config.yaml
positions: "learned"
init_std_down: 0.009
weight_decay: 0.047
final_lr_fraction: 0.1
batch_tokens: 16384
train_tokens: 96790000
max_steps: 5908
dataset: "wikipedia_en"
Each number is 50 + 12 x the weight over its row's rms, rounded and kept within 0 to 99. Layers, rows and columns count from 0. The size before them is the row's rms in percent of the matrix's.

# layer 7 MLP down, 128x512, rms 0.109, rows 0-50, columns 0-63
090:62 51 65 63 48 46 46 44 40 46 55 38 44 43 47 41 41 29 38 48 38 40 62 70 38 43 45 65 65 62 54 48 38 38 74 76 61 51 34 45 83 53 49 47 29 52 61 58 65 70 45 38 56 58 61 39 40 40 46 57 41 50 47 62
091:50 54 46 45 45 38 55 45 46 56 48 52 38 63 42 48 47 64 45 55 33 45 46 49 45 50 49 54 59 57 53 43 52 78 72 53 51 62 55 48 56 64 48 53 53 38 24 39 31 49 42 55 67 59 75 45 41 50 62 62 64 58 60 44
103:44 49 61 34 76 59 52 48 37 54 81 30 69 53 42 75 51 40 45 35 72 32 58 57 34 31 66 56 49 41 49 44 76 45 68 52 38 37 52 37 53 49 45 51 57 58 63 38 47 53 58 44 70 58 48 49 48 52 39 39 50 46 65 58
093:44 55 41 42 55 68 44 63 29 60 72 58 48 47 49 31 39 25 45 40 57 56 61 38 60 57 51 35 35 56 58 38 71 74 47 77 62 45 47 46 33 21 33 47 48 38 48 49 31 68 35 50 34 45 56 36 50 69 58 44 40 29 32 64
154:46 46 47 00 38 61 65 57 09 65 41 43 42 42 53 46 45 46 62 51 57 60 38 54 54 49 61 62 46 54 43 44 34 54 46 24 40 46 49 65 49 54 68 57 52 40 51 48 52 54 52 48 48 58 59 64 49 53 47 41 53 21 50 43
102:35 57 53 60 29 55 53 58 50 53 47 66 59 46 56 21 47 77 39 49 48 43 55 65 51 55 48 65 47 61 73 54 57 42 53 59 52 51 32 38 59 62 48 34 35 52 41 47 52 47 66 47 53 53 35 54 61 48 41 31 33 37 20 51
103:46 52 81 45 61 68 79 51 58 44 45 46 51 47 44 40 38 42 52 64 60 63 51 59 64 53 56 42 34 26 46 45 38 52 70 63 42 56 29 47 38 66 59 47 50 76 54 58 46 44 63 55 58 36 54 59 35 43 68 47 52 40 49 67
095:45 65 64 62 42 47 70 57 43 61 32 50 48 47 29 58 64 51 50 28 82 49 47 73 44 59 51 59 42 29 69 34 27 44 60 51 55 45 39 69 55 56 52 48 39 61 25 33 63 53 48 25 55 40 34 52 57 50 56 62 35 61 45 10
094:45 45 57 61 39 36 50 28 43 56 69 64 76 44 46 33 76 20 46 60 47 48 41 46 37 48 54 69 44 41 44 44 54 41 42 65 46 36 65 52 36 38 46 41 45 59 50 35 46 35 38 65 37 55 44 49 33 36 46 51 59 57 56 50
100:34 56 49 37 45 23 61 55 34 62 43 64 56 62 31 47 74 40 34 34 71 65 49 20 59 73 31 64 38 54 66 45 68 39 10 54 63 58 52 59 24 42 51 46 51 57 54 40 50 44 45 35 42 58 61 44 46 55 63 49 65 42 50 34
101:46 42 40 51 48 45 39 50 38 66 34 47 37 52 32 69 26 42 73 45 38 52 54 51 54 61 37 60 78 41 45 60 38 50 52 41 40 69 51 65 64 31 58 28 44 60 34 25 48 53 36 58 34 54 60 68 60 51 48 16 45 62 49 56
092:45 44 51 45 50 25 51 49 39 62 43 66 43 48 42 39 53 53 75 53 42 65 58 61 44 62 42 65 42 30 54 61 53 55 34 35 29 46 63 40 36 45 54 47 48 46 42 61 57 63 69 64 35 66 54 53 48 38 51 34 30 48 41 37
099:69 48 52 48 43 64 36 52 47 53 69 53 48 48 43 50 47 61 77 34 46 32 50 61 41 70 46 63 65 33 36 35 49 40 40 42 46 46 76 61 55 56 55 63 55 36 47 40 52 51 50 28 41 36 49 47 54 36 24 58 46 47 56 42
075:50 48 41 67 30 47 54 57 52 49 23 51 47 48 38 45 45 56 63 53 44 42 39 29 57 40 54 51 54 51 53 47 56 63 44 50 53 57 35 50 52 28 55 66 39 54 26 42 65 62 47 51 70 63 58 38 58 38 51 51 53 18 43 83
097:73 54 48 28 54 92 46 53 48 43 49 57 30 37 66 54 63 65 28 53 55 62 48 56 68 58 47 26 64 48 62 52 58 45 55 41 56 33 71 55 41 52 53 65 37 52 21 76 40 45 63 58 54 41 62 55 45 44 36 58 48 58 54 40
090:55 55 53 54 63 56 58 52 52 54 49 43 36 42 48 40 58 50 49 46 68 51 53 34 55 53 44 50 27 51 67 55 40 51 51 60 65 59 64 50 44 61 53 41 50 39 35 58 47 57 64 54 46 44 48 47 57 48 69 60 52 49 44 58
092:64 49 46 41 39 63 52 49 40 78 45 38 54 54 45 33 48 77 64 46 64 47 51 43 52 58 55 62 49 54 60 56 26 77 46 59 73 56 56 79 49 21 61 48 27 26 51 61 54 70 67 41 36 55 58 54 57 52 52 67 46 48 45 56
098:61 60 66 57 47 59 52 36 54 23 52 61 51 50 33 54 39 51 45 54 41 53 49 49 55 49 66 32 33 74 70 47 26 42 35 70 54 50 51 59 19 45 60 60 41 56 49 43 56 50 56 57 49 57 57 59 11 30 36 38 77 49 36 54
098:51 42 35 35 53 39 31 49 51 46 56 70 55 48 64 52 56 55 44 53 53 54 42 33 42 30 46 47 43 66 44 48 39 70 44 47 52 55 53 36 53 44 37 43 58 65 64 52 58 49 44 67 52 53 58 39 52 49 55 48 37 41 53 62
105:55 50 39 48 55 64 48 36 51 30 34 52 48 29 83 69 49 31 49 69 53 64 49 53 54 60 59 42 50 46 39 54 40 45 42 52 55 43 46 43 54 33 29 33 57 49 42 65 35 49 43 38 53 67 37 49 65 51 39 55 41 56 53 57
103:53 40 62 59 37 79 68 56 57 60 51 28 64 55 53 54 52 49 28 59 58 47 36 55 34 46 29 25 54 52 37 56 46 51 47 56 59 46 60 36 54 66 46 46 22 48 27 43 76 53 46 39 53 47 40 55 76 34 44 42 71 45 28 55
097:44 41 61 58 60 47 40 53 54 27 52 60 55 65 26 33 46 54 32 49 22 44 61 28 61 53 74 35 41 51 45 37 65 48 46 38 54 42 44 34 45 51 42 66 58 55 52 73 54 51 53 44 59 48 38 47 49 54 54 24 78 48 32 58
104:61 50 42 56 45 66 42 43 48 45 61 28 64 62 39 45 45 29 51 56 48 36 54 53 53 45 43 68 42 63 31 37 49 48 34 78 66 42 27 41 67 52 33 44 53 41 65 34 61 53 49 50 46 57 46 58 61 64 59 63 68 47 44 58
104:39 44 68 68 48 56 50 32 50 48 47 49 57 64 41 45 43 32 54 54 50 55 61 42 47 49 35 36 14 41 41 54 38 46 74 65 60 48 37 26 51 59 35 58 50 44 56 43 57 79 58 53 41 43 42 61 67 75 62 50 46 42 71 67
103:40 44 66 48 59 66 68 55 57 47 50 40 74 56 63 68 47 31 50 65 54 43 52 65 66 46 32 50 55 37 54 54 39 49 42 59 73 43 78 58 54 67 65 63 31 37 65 59 38 30 42 32 53 42 72 41 42 44 33 42 36 55 57 51
100:59 57 49 45 68 33 75 48 49 49 73 39 72 62 78 66 46 67 39 59 54 38 50 47 33 36 48 53 28 44 44 29 75 55 26 59 60 69 41 38 46 60 66 46 44 62 67 50 65 37 67 50 52 41 34 30 33 50 44 60 50 64 42 56
096:59 57 42 46 57 45 40 34 72 32 50 63 36 53 47 13 40 55 49 42 48 54 54 54 37 72 36 39 45 44 51 65 43 32 47 33 38 49 53 41 43 48 63 32 36 28 62 65 54 40 44 49 72 67 44 46 33 29 53 32 15 66 65 53
099:55 54 66 59 39 61 54 62 51 31 61 49 48 55 40 52 49 41 49 37 51 42 51 70 68 36 39 75 42 45 69 64 55 45 30 60 40 60 64 68 63 47 56 47 51 61 52 27 42 51 61 54 38 47 55 42 47 42 48 60 52 44 42 57
099:59 55 69 39 61 47 54 43 49 63 58 32 36 43 56 55 59 75 38 48 27 32 47 64 45 44 27 40 66 70 34 37 64 55 34 33 67 39 59 44 52 28 42 43 43 52 66 44 45 44 40 38 33 46 51 64 67 32 50 49 63 80 39 25
103:46 38 51 62 55 61 49 58 58 44 51 51 60 44 55 37 65 37 48 65 36 38 49 48 59 42 60 52 75 50 40 63 60 46 36 39 37 64 70 56 34 62 45 32 36 51 64 69 58 60 58 44 46 47 35 70 38 22 44 31 35 45 41 65
097:33 40 39 57 37 72 39 57 49 42 57 44 63 39 34 68 33 36 54 41 60 35 53 49 32 57 55 54 28 52 57 29 28 30 75 58 52 41 33 45 60 51 47 65 49 46 78 32 55 57 45 37 55 53 40 43 41 41 49 32 50 38 37 51
098:62 41 54 56 54 71 23 54 47 57 42 48 65 58 55 37 50 35 54 60 46 53 38 56 42 52 40 30 70 42 49 39 53 35 58 31 52 35 52 41 64 34 34 52 64 53 58 48 68 46 61 00 60 57 42 63 42 41 46 53 62 60 56 26
107:40 50 48 65 36 28 50 48 49 49 68 16 48 50 50 62 62 47 24 47 41 46 50 31 73 44 52 79 54 30 53 39 63 35 57 56 18 62 35 45 49 50 61 64 52 57 66 32 35 59 53 65 40 69 65 38 55 46 37 56 25 48 55 43
109:48 37 21 44 37 42 40 46 38 37 56 63 47 39 48 45 25 55 43 43 55 54 43 57 51 38 51 48 49 66 62 53 46 47 43 55 36 64 35 48 45 63 57 58 55 71 35 45 45 50 50 43 74 59 48 47 46 53 60 35 70 57 50 44
099:53 52 44 25 35 32 44 62 54 44 53 42 66 51 59 52 31 63 48 48 75 44 46 43 59 53 42 58 38 43 56 53 67 39 63 26 59 56 43 58 75 57 47 52 38 37 58 45 44 46 34 51 54 48 68 45 51 57 59 44 62 63 63 54
097:75 52 44 71 34 27 50 43 63 52 62 41 45 50 48 25 56 54 50 54 62 78 47 39 51 48 39 42 52 49 42 48 28 48 40 57 54 40 56 48 44 50 56 39 56 28 79 65 86 54 57 62 46 42 45 51 51 37 56 33 60 33 48 56
102:61 64 35 43 52 39 58 62 61 23 70 33 42 53 72 79 56 60 58 60 52 66 51 60 54 54 48 48 37 60 51 64 31 62 54 51 47 66 44 58 32 52 47 37 42 34 69 72 65 68 27 62 47 76 51 45 62 62 52 44 75 46 42 43
104:49 50 45 53 52 37 64 64 44 67 34 78 35 41 46 43 47 53 59 33 58 48 65 28 44 48 62 69 27 50 61 53 46 54 55 39 58 50 52 54 47 51 51 62 56 45 39 52 42 52 55 51 66 57 63 71 55 52 09 39 37 46 53 37
099:38 52 38 61 29 64 41 52 40 43 62 42 54 60 37 40 59 69 57 58 43 66 59 49 65 55 43 58 49 41 42 40 55 58 42 44 62 49 58 75 60 60 42 55 31 40 44 74 47 69 38 43 66 45 37 45 40 40 28 67 51 47 50 54
089:33 34 66 69 34 44 49 59 52 38 35 34 61 40 29 61 39 31 49 59 37 35 45 66 55 46 66 38 68 65 40 40 50 62 38 49 55 42 37 61 56 44 41 36 70 44 46 65 79 62 67 55 47 56 45 41 48 82 52 49 54 59 54 59
103:46 53 47 54 52 28 50 28 62 63 49 42 63 42 33 36 60 45 57 47 49 41 47 65 55 48 68 57 38 51 39 56 50 72 46 39 55 50 39 45 32 26 50 33 52 71 30 39 38 53 55 21 29 53 48 56 30 77 67 51 65 64 53 46
097:63 24 29 51 35 58 60 52 61 62 65 46 47 42 45 46 61 60 42 49 56 43 45 38 52 36 48 44 36 57 41 63 37 48 48 73 51 52 41 51 52 48 52 30 45 63 59 51 54 45 59 45 24 36 59 51 52 44 63 53 32 62 42 53
099:37 43 37 46 45 31 64 57 39 48 36 57 47 57 47 50 59 58 39 46 62 42 48 72 53 75 36 52 59 45 60 50 59 41 53 63 43 54 72 54 45 47 43 48 53 65 52 76 51 32 41 46 57 45 70 41 67 62 43 51 37 32 61 37
097:49 51 43 52 43 53 46 48 55 35 52 39 47 51 70 60 50 64 75 41 83 67 60 52 50 50 66 33 47 46 36 36 28 30 81 50 55 44 62 57 61 55 59 45 66 50 59 57 43 66 79 55 66 42 48 44 21 59 54 72 72 45 59 37
093:62 49 58 49 52 73 37 58 46 56 49 47 40 49 64 49 53 18 69 34 61 51 56 49 39 49 46 58 51 72 46 58 36 29 59 23 41 53 58 44 64 47 58 47 49 28 39 62 58 65 44 43 41 74 47 46 53 44 37 49 64 52 51 64
098:48 65 49 45 33 46 52 48 42 68 47 87 50 45 62 54 72 60 72 47 50 29 45 47 50 46 62 63 50 54 48 54 67 43 47 43 49 47 69 49 55 59 41 63 46 62 60 33 44 36 53 61 43 44 41 69 61 54 53 52 46 55 57 48
093:61 55 60 71 68 85 34 43 43 71 42 73 70 38 63 49 37 63 82 63 45 53 36 20 57 34 59 65 57 44 33 37 67 34 63 66 56 54 48 44 52 46 55 33 47 69 51 64 43 41 49 44 59 44 32 37 40 54 63 51 55 55 36 49
102:62 53 23 62 44 49 60 58 33 56 48 49 56 49 71 57 62 50 64 42 49 40 42 51 33 40 48 46 48 48 55 33 56 83 40 35 44 57 43 49 35 36 57 66 60 54 37 50 51 46 52 48 56 55 57 49 57 56 34 54 70 44 59 59
091:55 73 64 31 55 44 38 61 57 50 43 63 44 47 45 47 51 53 32 48 46 57 56 54 63 43 19 63 61 55 40 57 46 47 49 42 40 54 68 40 35 55 37 82 53 54 72 61 46 44 55 58 49 35 54 51 61 51 60 45 32 50 52 51
101:43 48 59 41 65 45 34 46 63 65 41 60 24 38 40 30 48 50 50 45 55 63 40 72 64 46 44 47 45 24 34 38 37 64 69 64 51 44 52 70 62 66 46 63 53 54 60 52 32 48 44 64 59 49 66 50 25 44 71 48 56 35 43 46
091:49 53 38 44 46 32 40 37 60 31 43 60 34 63 65 59 60 35 37 35 52 55 45 62 41 51 47 62 41 40 55 57 66 41 64 36 45 63 41 27 57 49 61 34 54 71 42 54 55 44 62 65 36 41 27 32 60 46 39 59 55 57 37 65